{
  "n_layer": 10,
  "d_model": 224,
  "n_head": 4,
  "n_kv_head": 4,
  "head_dim": 64,
  "d_mlp": 1344,
  "vocab_size": 2048,
  "activation": "tanh_gelu",
  "norm": "layernorm",
  "norm_place": "pre",
  "norm_eps": 1e-05,
  "positions": "learned",
  "qk_norm": false,
  "attn_scale": 0.125,
  "bias": "all",
  "tie_embeddings": true,
  "parallel_block": false,
  "init": "uniform",
  "init_std_qkv": 0.0385,
  "init_std_o": 0.0478,
  "init_std_up": 0.0551,
  "init_std_down": 0.0551,
  "optimizer": "soap_variant",
  "lr": 0.00903,
  "weight_decay": 0.0,
  "lr_head": 0.0087,
  "grad_clip": 0.5,
  "warmup_steps": 200,
  "schedule": "wsd",
  "decay_fraction": 1.0,
  "decay_shape": "linear",
  "final_lr_fraction": 0.1,
  "batch_tokens": [32768, 65536],
  "seq_len": 1024,
  "doc_mask": false,
  "train_tokens": 243600000,
  "steps": 5301,
  "dataset": "wikipedia_en"
}
Each number is 128 + 32 x the weight over its row's rms, rounded and kept within 0 to 255. Layers, rows and columns count from 0. Numbers have three digits each. The size before them is the row's rms in percent of the matrix's.

# layer 7 MLP up, 1344x224, rms 0.0551, rows 1166-1343, columns 96-127
106:078111097109134078131087126139135158078103103171105125112127108114115122126166162117116080123123
098:141134140167178125144173091102112107121110080089096069181183182110193144121073173108129135146145
100:167168155157109155130133125093143139094062083122115118153143162141151117165154162117163137163158
094:117129125167155160079142072172103127137109069103117159133068103155075145113126127091107078130130
099:161126114121133155152147132156101126030103155143200141125109135123092136162086114065135157078156
101:103081179118139125073115171142114187048156093137123087062192146127138118094096153173160119084133
109:065130126108105100087177115117098165096072163125149076134082172142110164138115178169116147122167
101:154097145123189168130084101117074101112094130169104195139140150146156107098126097108083091116150
095:098133120096109073147132137101119133067132081148114122143104149200156136127111097085129113111171
100:126128141166157165196098105167211142110134097132169116135135078127082205167192136143103107065205
099:108189113146133186125082154103125161144105126225115099148152099128161154169130133127112181128113
100:062132140120132074186090144076077185122115091161110145146084094128138136108139095131159114160101
096:129180182087203173110071168127174141165149118141128083160127158182095137111101123130175117154146
103:156191115141117097138141136177140084126124136143111156096113165117147098166159134156107087119163
099:164120098126021090121198122132173137079092113140126093055126079109079118098157124098125145103120
104:168141170115171093135035079075131098145111196080096133138081164137141137084102114102119106179150
098:093130187107124167128144131174102102121122088110114166140112159121154151117158127145095082121134
091:102142158132134148163131157125129143115126086125018134120134140154117132132079115135165123117129
097:161114125082085075131149070126109096115130103119161140148142157131114158056065073143120127157126
108:146134110146110141134151153120132155082175130135147127179213161151079163134137123130091132045166
097:149093067140149131120092158127160098114106115089140129087116110125105132129132067122162149109116
103:146095166134183168117176129166186189078151161167144136101139109155063167151104133138120115139090
094:137175102119167096101116110136084169115146102129150102122116107124151107054046099099137117152114
095:112091140109128069155129124104117151128080126136155119105128175151117110115125166121124079158169
107:132124086135137146161132059122142154122114083104131124067160094112113121091110144180122118068081
106:112182084109110167149084122042195094135117109083101079126109101095061152151120138152135151151113
092:118135131163161109174210156116142159121118172144130126130107128146129136104078123127113085142189
102:095163151180070116110114152119157169122144123169115140168110151114167159107027154125077154155112
102:078130119167098130174115204106153057046072084117185106108091114139060113114161085132132133123141
097:146096146131138099123117098104164130163149111113127127126104139093153100195148146136103122144159
101:109152123097075152189185158117146098088143099168140097105115156107157108114134168064145133163191
100:080149089137113145172111140141060107078132104095113160103083088142155115135121184127165088204131
100:132197182118120163151130029141141142078127120141140137097102170141154188125087070098104113161088
107:139123060140134078089091174097137159122156097105115136152139187142178117116109140117113118131093
097:141127112120135130166134169123066092221128103137118146090128094181067149181113132140122195147094
093:120167097086137142188179187150141144114167137112163105083102144131138159115076146130121145105127
101:155118122151110103113069104047108142043103130106087104062121136137105038173133159135112105128124
099:064162134172125110136081132113172105178173123083167131124114123108092084122195144116131145150100
100:143149144129124115159162143142120172152069120079131144090056122141096130171162063061089111116140
101:137142134158113111163097099086184130124100206049124151130118144145174104135133084131186164159151
099:100097084137111088105088087142150168094155071101106122179185049083171149108119127123104132171100
098:071124091108106089145161116140099193146166110120157094166095138198144190121113133080157128079065
101:105113120167111156118196173103168138076161138128128089137139104146162207140084115158127140152118
098:106126103101125154167155120139129146116145094143109092136126073121200162097148109077177102151165
105:170086159138160194148141103102064180124145143141190092130129089126164164155103134172142123143128
102:147134142169102162119146099159079141126142096119136162140068112126138079120133062100165140061105
102:125133160177164135193114149152098133195089124170150165139103061086094121115117019122123112153144
099:145147078103151124179105089112127126045096048119074145136166110152125183091148106118099120142173
092:182160087132109069141128131173112152141151165133101143129157087190124163111093141133107148085114
096:087124165147151096113136142049112189126114105102077071106078120128105103135147088115149116164115
097:145164148143177078128093107087066113118070115107150120100097050111165162099134109080104130054126
095:076122101102126186159113085123077101129085139143122159128179141156099101151172183108128179129185
098:113175093114143108185172146084118096150161061147160106097139138127146120153150126096101163129066
098:126190101086117147128131132125126146145155157106124126136127173123072085052073103133119173089138
097:129136175160091106195104152161151165124165171083135150134162145160145136092119164115123145142067
105:111119103100167117102105122064116106110152155085093140148091093077077147149122109091164141118087
105:210074140147109109131188107096143140130130179168117108106165111122100177185077168193144120130163
103:232151123146095177138154120147162101152152123127121127152117096140147182166109134120135083120090
098:131126107124102154149095096127177128096108183167118077153103074199126155134119094142092082071150
101:148147152134108173152165178136125138098127156141144118063160099087131132131111149092212188079112
102:134126115131131155104122154126133179129136115109202151147141190190156126082188131138083169141107
097:130169117163134113128136123148146149141150095116110076180055153123115192130129110116140157160084
095:145119116104094122182162111099199157202157131132127134142126112132126162108121149129100086115106
099:163125112160098119174134098122167149100105150128128112131105111137143171124148087124112129111121
103:134086082122113191129088112196184127124145110114103115187146153163097118154145113096128118148202
098:086183143172155129154146075116108173100060101110166141185104187119062097134123169132123103098090
097:116154130100100152156123101146147138133100160188118140120123130146119056143094163144164110170153
098:069185123137104161164119098137089140149118101158090131125123158105113117083135128148087111124152
099:054153109196095151141101127080167109142096152130104167113133117073097119090117144162133174148123
095:085168131166125149176142140134109103138090129103153158084097103162132038153161107145140108167158
095:121156135127148120129089181136168113153102122177141178143136117169110145106122111151165158097134
100:146170125165145170170144182126127146101176131083087128081138135139156144158080113096083148177107
100:152120130085049109160126117170112133124129066101113186089183133097102155132127105102144152130157
103:110122102166124124131150159164126101094080151136140187136174151174166183159149095144116173111082
101:128182093181117176140090157105113129139134109103127150065235186107134138113127101152144064107144
103:066156103117134204140105091151129162212153127130116131137073131140093146156077144196129135094189
100:099095136154085048109097187119098146187113108129154111132111128158145148091125087109117180089080
105:108167130164131169120131119146178109127074077161118134160095094120183097154136135092070117114164
104:109103108100133086111114168093114122146114182150115149201103111141088083164101136197081147163185
103:087156124126106144160090140186154109106071134116127128152142147115131150157108061124196184064141
113:125122128142142139124065104115121102093095107109120112113156110142064119160115141126166091243143
103:118122216178189096191163157139144102095125178105140172140187103173133197127126082115144063097106
098:149104126141105132141162202127172082090155093112150119185125119152140147142038117155161066089101
099:119110123086066153144152072080093151063086085100119124140161154143128120081074124161107121094098
093:143099139117141112178069149095193119100103081143172069161124132122112145109133135110175147128129
090:140176157148126146147194179115129099106054081123119111108134134139132133140149122100181097123157
101:137124124090142157160151164142179146102140123085075151152099146113151105156130092182046111161123
098:136098114172098144134143167108111130157067094096137155168064119162184134161162162144105163107167
095:110051062099082091166136169073091129126145107087110110172129066160151133142097126154096127102063
112:130169166108095180191118143125116148176178102133123116149154098130083116208115083146139089133169
098:083082153159133079125131141054140108163145159124164187122106136124085105109141137130162159110147
097:148125081135139186153094153076182086181139163077080158158136088131085119102154142143116145127124
101:147190126088099152113127183114093123116090151050142110124153178169135096125110118090106087097100
104:058158180152134105089111145127145086217113158130173155124113138115099171143173186116103091149135
103:075089143167098148115104147107103140124189162160111107126153115091124173183145137169167174139167
097:129146163174110063148129126072185119144114085097132160110147182152186150096096095089145115156094
102:057099106143176074163155082158131144118071098101116113098182102195114098112102155123106152102096
091:145132183142105184120168185153149139167112087095101166134165175120048145160134189115099128141121
102:188087068086187082125109141122070210126117120124114126101131152132082120098108148045160156114108
096:110124161103175144061098157147153196126149102077101136131096119218149165105164080172181177117087
111:137135098145161177112089195151078127159104119137106143119138121112084108172117161118110115133083
105:118175184140184163091201132152094097129092111144130069116159123135127087125074095125120133162180
095:086152102154088128171149106152116124047121119087135105176164150110146142142125122123117161089113
101:120094116178076106150094144106163116184118108134183123194184152176093098154103123103113090075123
096:125186163137124095125117121084152086093120103152144106137099112168119121113084186182086141158147
101:111182110132100140136103089190167110205134106125130102158139084149109138094134153176139105167091
103:145130134102133074095136071119146068142130078117120132123086138133063082114114133097153084135094
097:135161136139156129134119126165144121177164179083061190051187127163150149172150136106094142069096
095:121120169118080196137131119098151172108136120093152074081134062214153145159132058178079143153080
098:121111154169110173109094135157143149149138175136104150151152149100147216204155120143093130104103
091:132126145087105084208126092040113162117106144144092151179094128135176148096106113088044147063112
098:158109128104118082170060137143203113158140086154116166121180157132128083098103072084116172126183
095:168176136115122082125153156111120078174107130171126123097125134149104125166163118111054115109117
106:138112120121151092156169094108098115046142058162127181069167115127125170126076127117112142130113
097:161155157088154134185090129140151125141119145151109131154073089121115161156133113110148133154132
093:146130139222141097113121186167144135144149194135175140096176153139138159166176094111130145121026
102:121149111138188128148124106137156109099135102085121178128137139071104106150106154132063162057159
096:128129147187172154169104161131072141102114167120105137089124155131132049106111171147121145166079
131:077151201129149044147160107096172145135131162164143115147133085134129107090170078134158131121097
092:159129186208128154192111125117125153122130112104187114195094131178151093220150093115083127104170
097:086095134150139078091120170156133141152146165126103150152150155142119091159121103136119181154167
096:169149076135164142080101106052127135138158173103153113113088125138057122132139174123157167124197
097:078106148144097126155138111195104108158143135142098098118130034140108199101162137165189161155099
107:112119088073120222130095130128134130179142105163099083197123123163085121071139104122173122119136
090:129114153093170175140123117106137147095088097182157093105083069183143149114130160092175201072135
104:130105069107141065153122095096149184103111123060135113145133150150125134139118092098114137111148
109:131149077112118113115149182102160166095138140087143108131080146145111163110091154151126086140145
103:117089107184138155148127096170091141104115087136090123121131153166158121124090165121131148142126
099:139090135162140131168146150142136112129095155155130171129138117164159103155088151124154133097155
091:185130060131094182103166138134136170120103075095142178099088150153117135140128137168090070099122
104:073151136133101112150081142133090157076071163136092138124161121103067138139106103169089096168128
096:133139139204121097143112089125140150144099100142114138131110091184174183182083170173151150084180
101:116132119145164106086070096139083089135126172148091121105072118136067149079139145122109091105099
100:101149051102103107090098193112133063097125066099103136144122139138174106141144161095131145090125
092:156179178073091118113181163091092158124078092098102138157097216115108082148137121101167114095089
099:161120124113053196187125159127168175170134082078040135164162155124124141122090126122116104162126
101:113144092161149161147145085114088085135044110104120162080068102121139140156094141075105117145124
101:144083177131141132138181199085158111146114081177102089144099097145141080098101097167071176110158
106:110159159187155112138109143085070144099142131128107125098149117128138115192133061110119163149103
100:061107189118117163178083120107096127139158151164054131139134137164199094099116171101117064149107
098:087134102151162095182130035086126075135116104108085148090116076163144149167142144135116123187136
098:134107082090099091116133124134180128105119191086137132111192156098108104114129120097157100082148
097:152114079165097129147168126185140081128134081139134111142183163120111118082141151110104085195162
096:112136097155164075120125174101153145165150110123119103090136128147073179128100161099077047145183
099:122130088121113115143093175176133166158132159086160092118123091103137115097109136211116149154073
104:161128166148141133174134123114166087115088118158107105118077198132153095150085168094162099143094
119:111126169134136153133130098204133100131149136139182162103063062141125127114093147093167098145132
108:128046075169112153103156143131116162135131102092136088179168135135119174160135145152060098105126
098:130106120145107162160143171110081125074132080159106073135091109159144113129101123089135118090140
100:074145115110150177148143191104163131119159112078136106150151139143096168170107076167134071080107
100:118134108117140092106094129122137109143096154083191147106048129122204137153118136095152105118157
098:096115127168141143148122087099130117076114105140086132154138116130140156131111117123079147154102
098:105115139111065147155112130147146065121136144159090136130149099110086160110151173126150116154111
095:097123137119169159154083115120158154111158168119115161184061139155151126123136167122114081101128
101:136155176080159068146116189113136171114106119088191133159093095134076160148081131123127129155168
097:157119158130112087150161168187145133149111114149117118157178098141091141132130144157123121106142
093:106146129072183136123110124111164082073081027157130135141106128132120127139087082139174177120096
098:125134117166129136103168118106100121138180183088143099077136094105137142110152150171130149172150
098:095096122089116122118117127122138149141118086101087141140110104132148147134109119099128136155114
104:111107074165083128101112108163132154129180092087122138106100145139123129111115165100105082199125
104:094130157173122153126125174139171092097187109155124084092129140168144119123139183085117141185138
111:184159152148126110141172112075131134079055108109128114121103160134182126183106122083137159073110
100:153134120169095125138142075168164122147107137108117130145134131136186107132112126131107074178105
105:104176159200176123114133142089212147115165127116132121100180187112140129096081150149162118155151
105:140138112113144133167093144125176124132146181109086125034138145119149066107104151084161114089120
097:150168118121136051188108132127148095075128115081154074144138111141202124153137117136118166111117
098:126131123134136142163096130163178136128119152059141125107126130099132136105125111158052150141132
100:153147123127168136101143076138185127147125097115129114100119110166118132136137226148161085049134
096:108163113132101141156146174129115135103160090113117067156100154116113119183137102118128147131177
102:113125111118155125083154169129150087132102084110124131084147183114124128089156153086141120079178
093:152154125134105139137116145095091135120093178081109135154066118160048170108086121135171034149101
099:071168129122121148085115027141126118147085169103112106130115103169142098095111177125137120129108
097:132144082116119098107123146050177101109147125153072083159117161177140150198059123115168127122100
093:182159108171177125172123134157101115138128201113105120084105142164131097148137110139146120152124
094:118164094124114129093115111114221156126135109124089059167134070114202111083100145131134137155095
099:199126183154097077183140124103161182155095149089123128142098150046145124102084120130154120130085
102:166158130122123154143139096070170116105130127169147186127144114132086188167138150116100099131080
105:148102064111149087138185118158103132075125119129131175106101076140105138132169111156048088125125
# layer 7 MLP down (transposed), 1344x224, rms 0.0551, rows 1166-1343, columns 96-127
104:088181134141100123069146147101169156146108149142115115134145121152097094211106109165118106147105
105:098133080138141151124094099188127190122122098165068187137083129138137082137138119093147098137149
103:132135078109115155156116169130099108143146162092106136114157123189107104147138145113129093112167
104:127111137086141188135157185083123129159145153133173094112132139191116122149125169172156166108169
101:121118113154103087109172154159091144044095127162113170133136133127146110243140187104110133108117
096:124153128111160087080107141089071068193130141152149101122110095146164205180116094117140133116152
122:132137167106125174092119089065213168131159150162125174116144156151122158166128104092147089138161
109:090140083173130164102157108104099153194070088109172154129084136093085120129107119175163107121109
094:139149070117093194127153136172148117219088123113127146115135147122181138178150113130161149132108
114:107101114106143077177156132156178148111188099127067142134142110176178176097185131103161116151144
098:157151118117150122170179108105175144106204082143144145133140145086147139122133131165119115133136
103:189121157144117127103144131136105165126112069097125150080097151115175115152059138098073105173110
098:137215112095119109083150132143102133177121141116088124154105165168138180104111111152128114151200
107:070134160103104123097131172118130149080131091173132108131188139057184095154159097118099158114114
097:196126124124050135124125140136105114138134132155169079056090101118140112111118114124096136139040
106:199096065072123132139121070111132135134089102072150084137190081203124142140110128149173137113132
099:106103115073108130127113143112153124081128179100083117181119099106107106156145149143144088168147
107:145098125189126155177139083108136114143178156115178114120136100111100105104146176094152135118132
101:160118119025153133194126165091063139130077079143156170134098148113137120137172132144140052071094
107:104152075114145085175101142118158121133158091119152131091124133134174145120162144133159211119164
094:098166187154086105084133157163109084110104137114122109140102164128062091164166159104194156126131
106:102170191110134162188155130112123106124102138088210056203119106087166121104129073114195100135131
097:128152104111121200174146148114140116165132102059101092113112164174194146162123116117134140100072
101:176108084138158107069118111093195180134155139146117190150139107059093158176100107111088113165190
092:064132119148151103110170217127106167170125095132143141143125119119087098145114133147098158148178
103:133137117104162085138151097123119106099128133125120064138111115139156106157186027149105117118148
090:107151135172127125131080093116124169164092076111153146158183074153097107142121150067112098106157
107:105178118073125141172111102138129110104148155172110140130141094141134149082129079117153116118119
097:130151199113114142129077147139105210181090092129170130069073104099151117114149132129100098115157
099:083178099129098160136149132157174121183120110126144156155142166115172162170146129119108189106107
096:047105149123160084169087117082158152176133142132164064137143156138116127088173070167064109104173
099:155145035081137124091108143111090095109115055150106128114075088118118123143190117135136138082165
105:132089090087130153167123161138098143101127088151128106106039135110137108140143071148101088128137
112:136094152192122101061114150168130182037119100139130119140162142110150113072116161085189138161134
092:120167142122129073155139108061150107167128040160207140201126097140141053134128162125135142133126
097:148126132137120068149144124082114099147134166113156181119145186119112188093155084112154151132084
100:170165112134169132129170136151146140150106164181082163108143108159102083110096161106110165162110
098:110186126067141103117188108174144178078192106164136149169139134122152139110135129127050097139136
105:175080090093158150127171166120101105097116117143109157169142085152097080139144078142153131157162
106:136089098105140078133122161123129136108135107129092162146135152096100118078118152186098108153116
099:085167103171085111142136176146066090131102143112147189094166087170146096141102144128132142150133
098:105120159079165149114108160191128044139127056164128141162151080083119130138102082084137160198135
099:175143167092112134081118114175106074158168131099078096124136064106079113162128138128094090111120
094:154102152204092094162126117157109123127096132141151161116130102125148084110147136126144157155057
102:144085110058111080119136104086153161072146122116135167150150103132125106122127157187111148164161
104:096130156084117150121121139067167124133063065148150130180154132174118127096116204148179127157132
093:098210151157137120066079129131123153176173133044185167121128204118104101121133123102097076115119
103:155138193125195126103123170091118118080108120165105183113113153170129094163133159131105137076102
091:143125110157093141136129167074106148096137142127128122155178154172182133025114089125143141148140
093:183168138218133124139105134143094114146155089071103055171141108158098056129099131140130160105111
105:115108186018047161090156121085152095166151118148040138144096173151100127109151116221124140137179
093:154129175121114127136217127202114158176158087074106168112121077147148147139068145151124094173130
096:128121142132111034156082087091069113130123204080067137139132144193103151149076139106144129145141
099:108151123150149136136144127104142081160137155129142156111084100097165118139103162074037164141042
094:121116129104128143063081128141168108129152116153126120127188165134159118160104124103167105159138
105:151106145129103102124085087137148117162136177113088135118171177083114122103130113105140132140120
103:106069125123107147132129106117183147152103106118157090130159122139068129161133139086041088170102
100:144222109125104092140149131141155184186120136151123106093143123080175082159109104133123154137126
096:117172123091202143073124105081085136151132110142076137116133141128138095153163121165155094154145
102:135134101145118172190167065167084132117133126123084105128119101117086134135092158188163175185155
096:096078127092077145070123119141110107168116128093160127125084077128094164152139083142160143125123
100:134124124074133143116138163144083096150134165154147161090103089075078138151097084128146108144135
092:135125154118164149106143140140147117128134162116108200099113083137166106084122135102121081215154
104:111178083194147097139111116160089149153104135130132143136186148166139160082083137104159074078104
102:147090116123091108122094113163148150067126151105156176097083110141090229168102093085135115067112
095:123096113124139213119128116103134120115154104177132121110105129177200132102090136159143164140133
100:164109119133194174134126070128145132144110132129134075151172123149136097156135112139130117095142
096:166165107118208121165134111152145139153081185089140139139190074128141134086096105144108132124180
092:143080170092122076113115137112081178157152156095134110097147091156115140103065111077097109122122
100:075126151087145109127146105163137053134134146117173196090108084071132158107063122126123151160145
095:132089101157132151105124120150164123145155091135176137093156113137065154137123177140132094113112
099:079068164135096139178132071139085118100161090115131091150139134155105085136167115121139117123090
102:138139090091145068152133103162105069101172141140092107113112127178131094094083137154142127159087
095:166036088132170046099123156162158133209213132097124160130146107109099104100088077146127057169168
098:143112124133157138137109121152085124152129202075145183133155188091159152172096111149119079117117
100:107081127082154121123129201131166107130126153101101110164166110148101130162128088164144104201109
098:104125134140198140149155131231127093132104122080124161123164115203133105178095124134113100138161
108:145147135159110158123138100106138143173141136145110102118131155168138073139107159211147111141057
106:142095107107129125120089149131091106149070201154138045160087100193115161169133074111119125120106
100:124075190124168126127103115114174097164074163166130089116149133158137112094140151120108115128137
116:168059120161103139168101155097092155121140105121194119119122048092095133160138113121165118146104
105:120134175131102112107129112134098124162135096102134089110095103135153123094094115142140123169111
095:110101112063082166103059118130145108086099148208118095162089110149150128149128094068082138158160
098:167111159058138161181105112128135090178123169116102189109104126107134074161147165132097123147143
091:157148145138054119134180123127122113133173164139169133099158081102174098130125059126111142141111
095:124071142118167108134111110109054147134219165102122130158235137127095173101149092193100102138094
108:049147155165134067163182152078139077143120129119075148177108166141115097122145102113079173093177
103:123152117114096100112141116134124093162138153216046142145098137118174048139051139110140084166083
098:094065180143148168114133138095146125125098110092145085126127199106145092145107136099060127094172
102:074168123075131138151110162070118141138203121094163166090108110121182077207076177161118143150150
096:101150112179139114135122154130153120100126141154159129165092147067127131153094147137176069171129
105:078117131105152128104104139132130103156144090170150173083118155129152116156144207138129131125079
098:104142165098087113080165056173093141163138110144103123125111108171140093108102123103118147135038
099:211153114092124120116106129123127117084170122170152156119089108110094152117125135100117167138159
102:090131105142117099150111074123178177107125070116077143206130150112151098171151160136089069087102
101:108151111125102142102135159158116101046144184094126145131111112080138114128062103165074134153145
111:107135106135075075073126135138114126113038180132132137157151150128141109098095162148185137133118
091:152084115135207090131184146099157132140120111142092112206146136080114133143159131144145190134098
103:161183159153125137119033133130112137149114163132140141138150106088183143108118132151138137129107
092:110122163193124123096119165127131137149045147116127110158181101110070118126184155084133124088152
100:173134088107163080096119125134128126154122137122032155117147091093073127148139156099089137175125
107:128118106083115153159107114119100080067059154164155130131151082143105114070139098126158055095105
092:073113089128170168097113079198143121094101070115128161077144131168121161167141174132203136134158
101:095115144119114106126101041157088137156144098167147084113138131161163130088109142160119078133168
093:096132160186133146108125114150140103158161096117148144190094127135130098078163140089066153183120
100:129070127146183161170155134182122144082140092114164140110162183099126108126174099126114126138178
100:129148109100150121141168089076182103091127149101114143033138124096162149136075122152154171115115
104:070140087138084104201142073123168099135201105102065100133183117134082105075133144117118151138146
091:145147085109089091133129140113129138129160150156123190034164136176079117088121133088070170112061
104:102098145143089113136144181118148160103021168136137139091168097156182147174211197147097152139150
091:110150112141103169148152140099123085148099068113114135184117093111073156112116128145104149139103
102:100172149202091133109128136114116197172108138092138121108144103105141101130114118103086073076119
095:173127161055147114131094130137123089057143140142181160128144137116195099134134174232072082116128
101:114126107130162133152157162130144170149131134104119196121186068063135119088151100140145163108127
095:094105092109114128128122144133084119080104185105131173070096147121093094046126122137144177160099
103:089141042083142141140092164151155109130125077205134192118063130121087099144160150145118122128143
104:098106173140132140100110174138133130145114096117131089153159127145082085172147085101105118133130
097:107133161083080168080102101123120149079147102146161121173129126146150123084144095165140127078088
079:078136106102128110179137056117132070124125169145154141157143070140166148088164055124181157135113
091:164160134098185144105136170100089171085133102099148122144100162117167108122123110148118117134112
099:133124140117103143090121174038127143080148133100111146172134165151058138171203144117116122142115
094:090154178152144115054164159159111135148112147138068159125133049086101129105156130140112168114155
102:121145164134139134176130164128154186086116167134114112157149170068094141163139153086107113143088
113:164179130118071123135205131133139155099116133157091126103062153064102082114155148140128163076123
090:056120135168085128111070107123127234146127147110081087117161079114143079094189088114103169164122
100:159083083090122126163139098074117088156148171121102130169167140111116163143131120115177153123120
108:166165135161090070126105088088154107071180113111122077097131153151105143068110116194077157145164
098:122158135104119100167131090153175067160127117081158095148104114088104143123135103214126118121113
098:123127129119103128157119178129198183102065108122147135114091085095105121114056125137105059121131
095:102144106128109137130200156162078107121123174148159110141157112047109151092185139208142163153152
101:180126162075134147162129174128158122119135149114124169116108168129159113178115156145124117114107
100:166187155147096169173138147135102086107140203178117138110139196207120169137102078140154095116156
093:198137089162113081103086095134111123118117097208145106153186106135130088102139117119102115090170
100:115107110165153122133104138116079146131145186160110096067086112149216167136126065123111183135150
091:146144190106152130132112196127102154124190078141133112100134117178103130117139098121165107112095
102:097180159142119121103147089093129144103114131135118070103084066107120199074144134189207150161137
096:147208126125123124115148193117115163187122098132135093102112091187122123152143048098108157152126
106:119135144136137119168092135136166159109085154137141115102108080078207138179122122092127066079118
104:086117124184070118119097109148143171116096116165093106121114073169182122147130176128130124106121
095:110121152097136081164153201128166081179121136115138149042119108127153147111169169228130100078177
095:144167105108152116069139148098116135161074112149097166142113131104150124112118158071117120087121
104:089106135151120139200137104139117114134158155102159162076081113150186133159136130133131111122068
091:145104123147085158071107117121138124152138067129101161100081155165141139132131086140105161082088
092:173140167128127139153105102181128171107146124132111171096131129126170126136087108118193185122125
100:094116172165157063119158139131160142122037087144125128106106162178157179173127155089146119155150
099:117089156112166122105109175167073094154140123132147109119154102108087129173176142115146187141167
116:125143119147107107061160085093106159154128119080138196138099144113082143160132136110104141111144
116:150140118122128178095124215159139110116159175070115209113102173109144133133103133162135100124140
102:117087123128120133124138110133119126119099166123135075155135092100137122166102145141098104159167
100:179101153077132105090164112127104109163156162087117136157087108079201147129125088132072097141085
101:148212163099113118187164114126089164126121088140119118143141119115091143138118159177010078119102
100:152105110147125117058188098152120119119136079150137124086133191092110114144115098165096161127183
098:118172120160139100120214132071151136070166146152137140100110098080096107095199187145117112134127
089:116095106097197156115152143150098129159155112137098157118151127148071114149159173092093111107100
101:108102120144123101118131165109124122124101097137090143157103159130101120139167154175152206123128
102:120153200163127139183109133075112117163174177147125155133131124182143071160153132141090134118130
092:083090161106106149180163138129075160176171176111133189111157153144106128082125114179114069141136
095:123143077089099110050065117168143115119140214138144177174110161102131194141114141149143137119155
103:118140107134124166142133168086149108077159154107176112072118141179143141161166069084149185110114
090:150156120125091139118092092129123074110116156165180157201091097101112100089144135135080143167094
106:117106170196168136194135108109116164178139136090197163090191103104192138162129130091133185097124
105:124162168151105173139121122080157160069123134093116125139134138123179156138129172100083134162088
094:162161125102147118136149101080059168170158150159147149116050156145124131134135108135119165118126
111:160144130100103132147107154134121112165093087161118134141138114170134142145177152129145082145101
097:097167201133174104119106138165112118156116178135142196102132164213172117127203166172147081124163
097:126158097120134161154170189092143135103134119160106160143108146184113164138134209098156095102201
097:194163118195133125146159122125101127082132064166079166158127155109144105132120076157191151153139
102:160145150107112144129106137157131153176154154175182160069164151144112090082087119084070127117097
091:097183112116140128175154126080115117138143062103111090170165127136104129139178126102125119121118
105:153118168127158151126126082060132096079114046133121140137063167136151089134173105154127119122123
093:159101120096159129141137179088107137168132078153132172177151105089111166168219082084085165082144
100:177130193098114138136106167123135165141112151132155181097134085095127157086128077126107214116171
098:173134153131097127125111084156152152128125101106070190077083129162136168099096099161151161129095
093:200173089136110139086113085134127092229088184127070113128159121137158120100132133138109124092170
101:150110118084197132088070178109081140144199140088104150130128150133128124141141127076171058122121
105:160089109189105120073151126151151151142095129166138105091125063115165097061136108116105105121118
104:153152150165134135136128157079078136110183158161179120066129150121119122121115165129139114130152
102:102109190126120123110126095088147087118079076220128124105151135113166108190092206095060097107124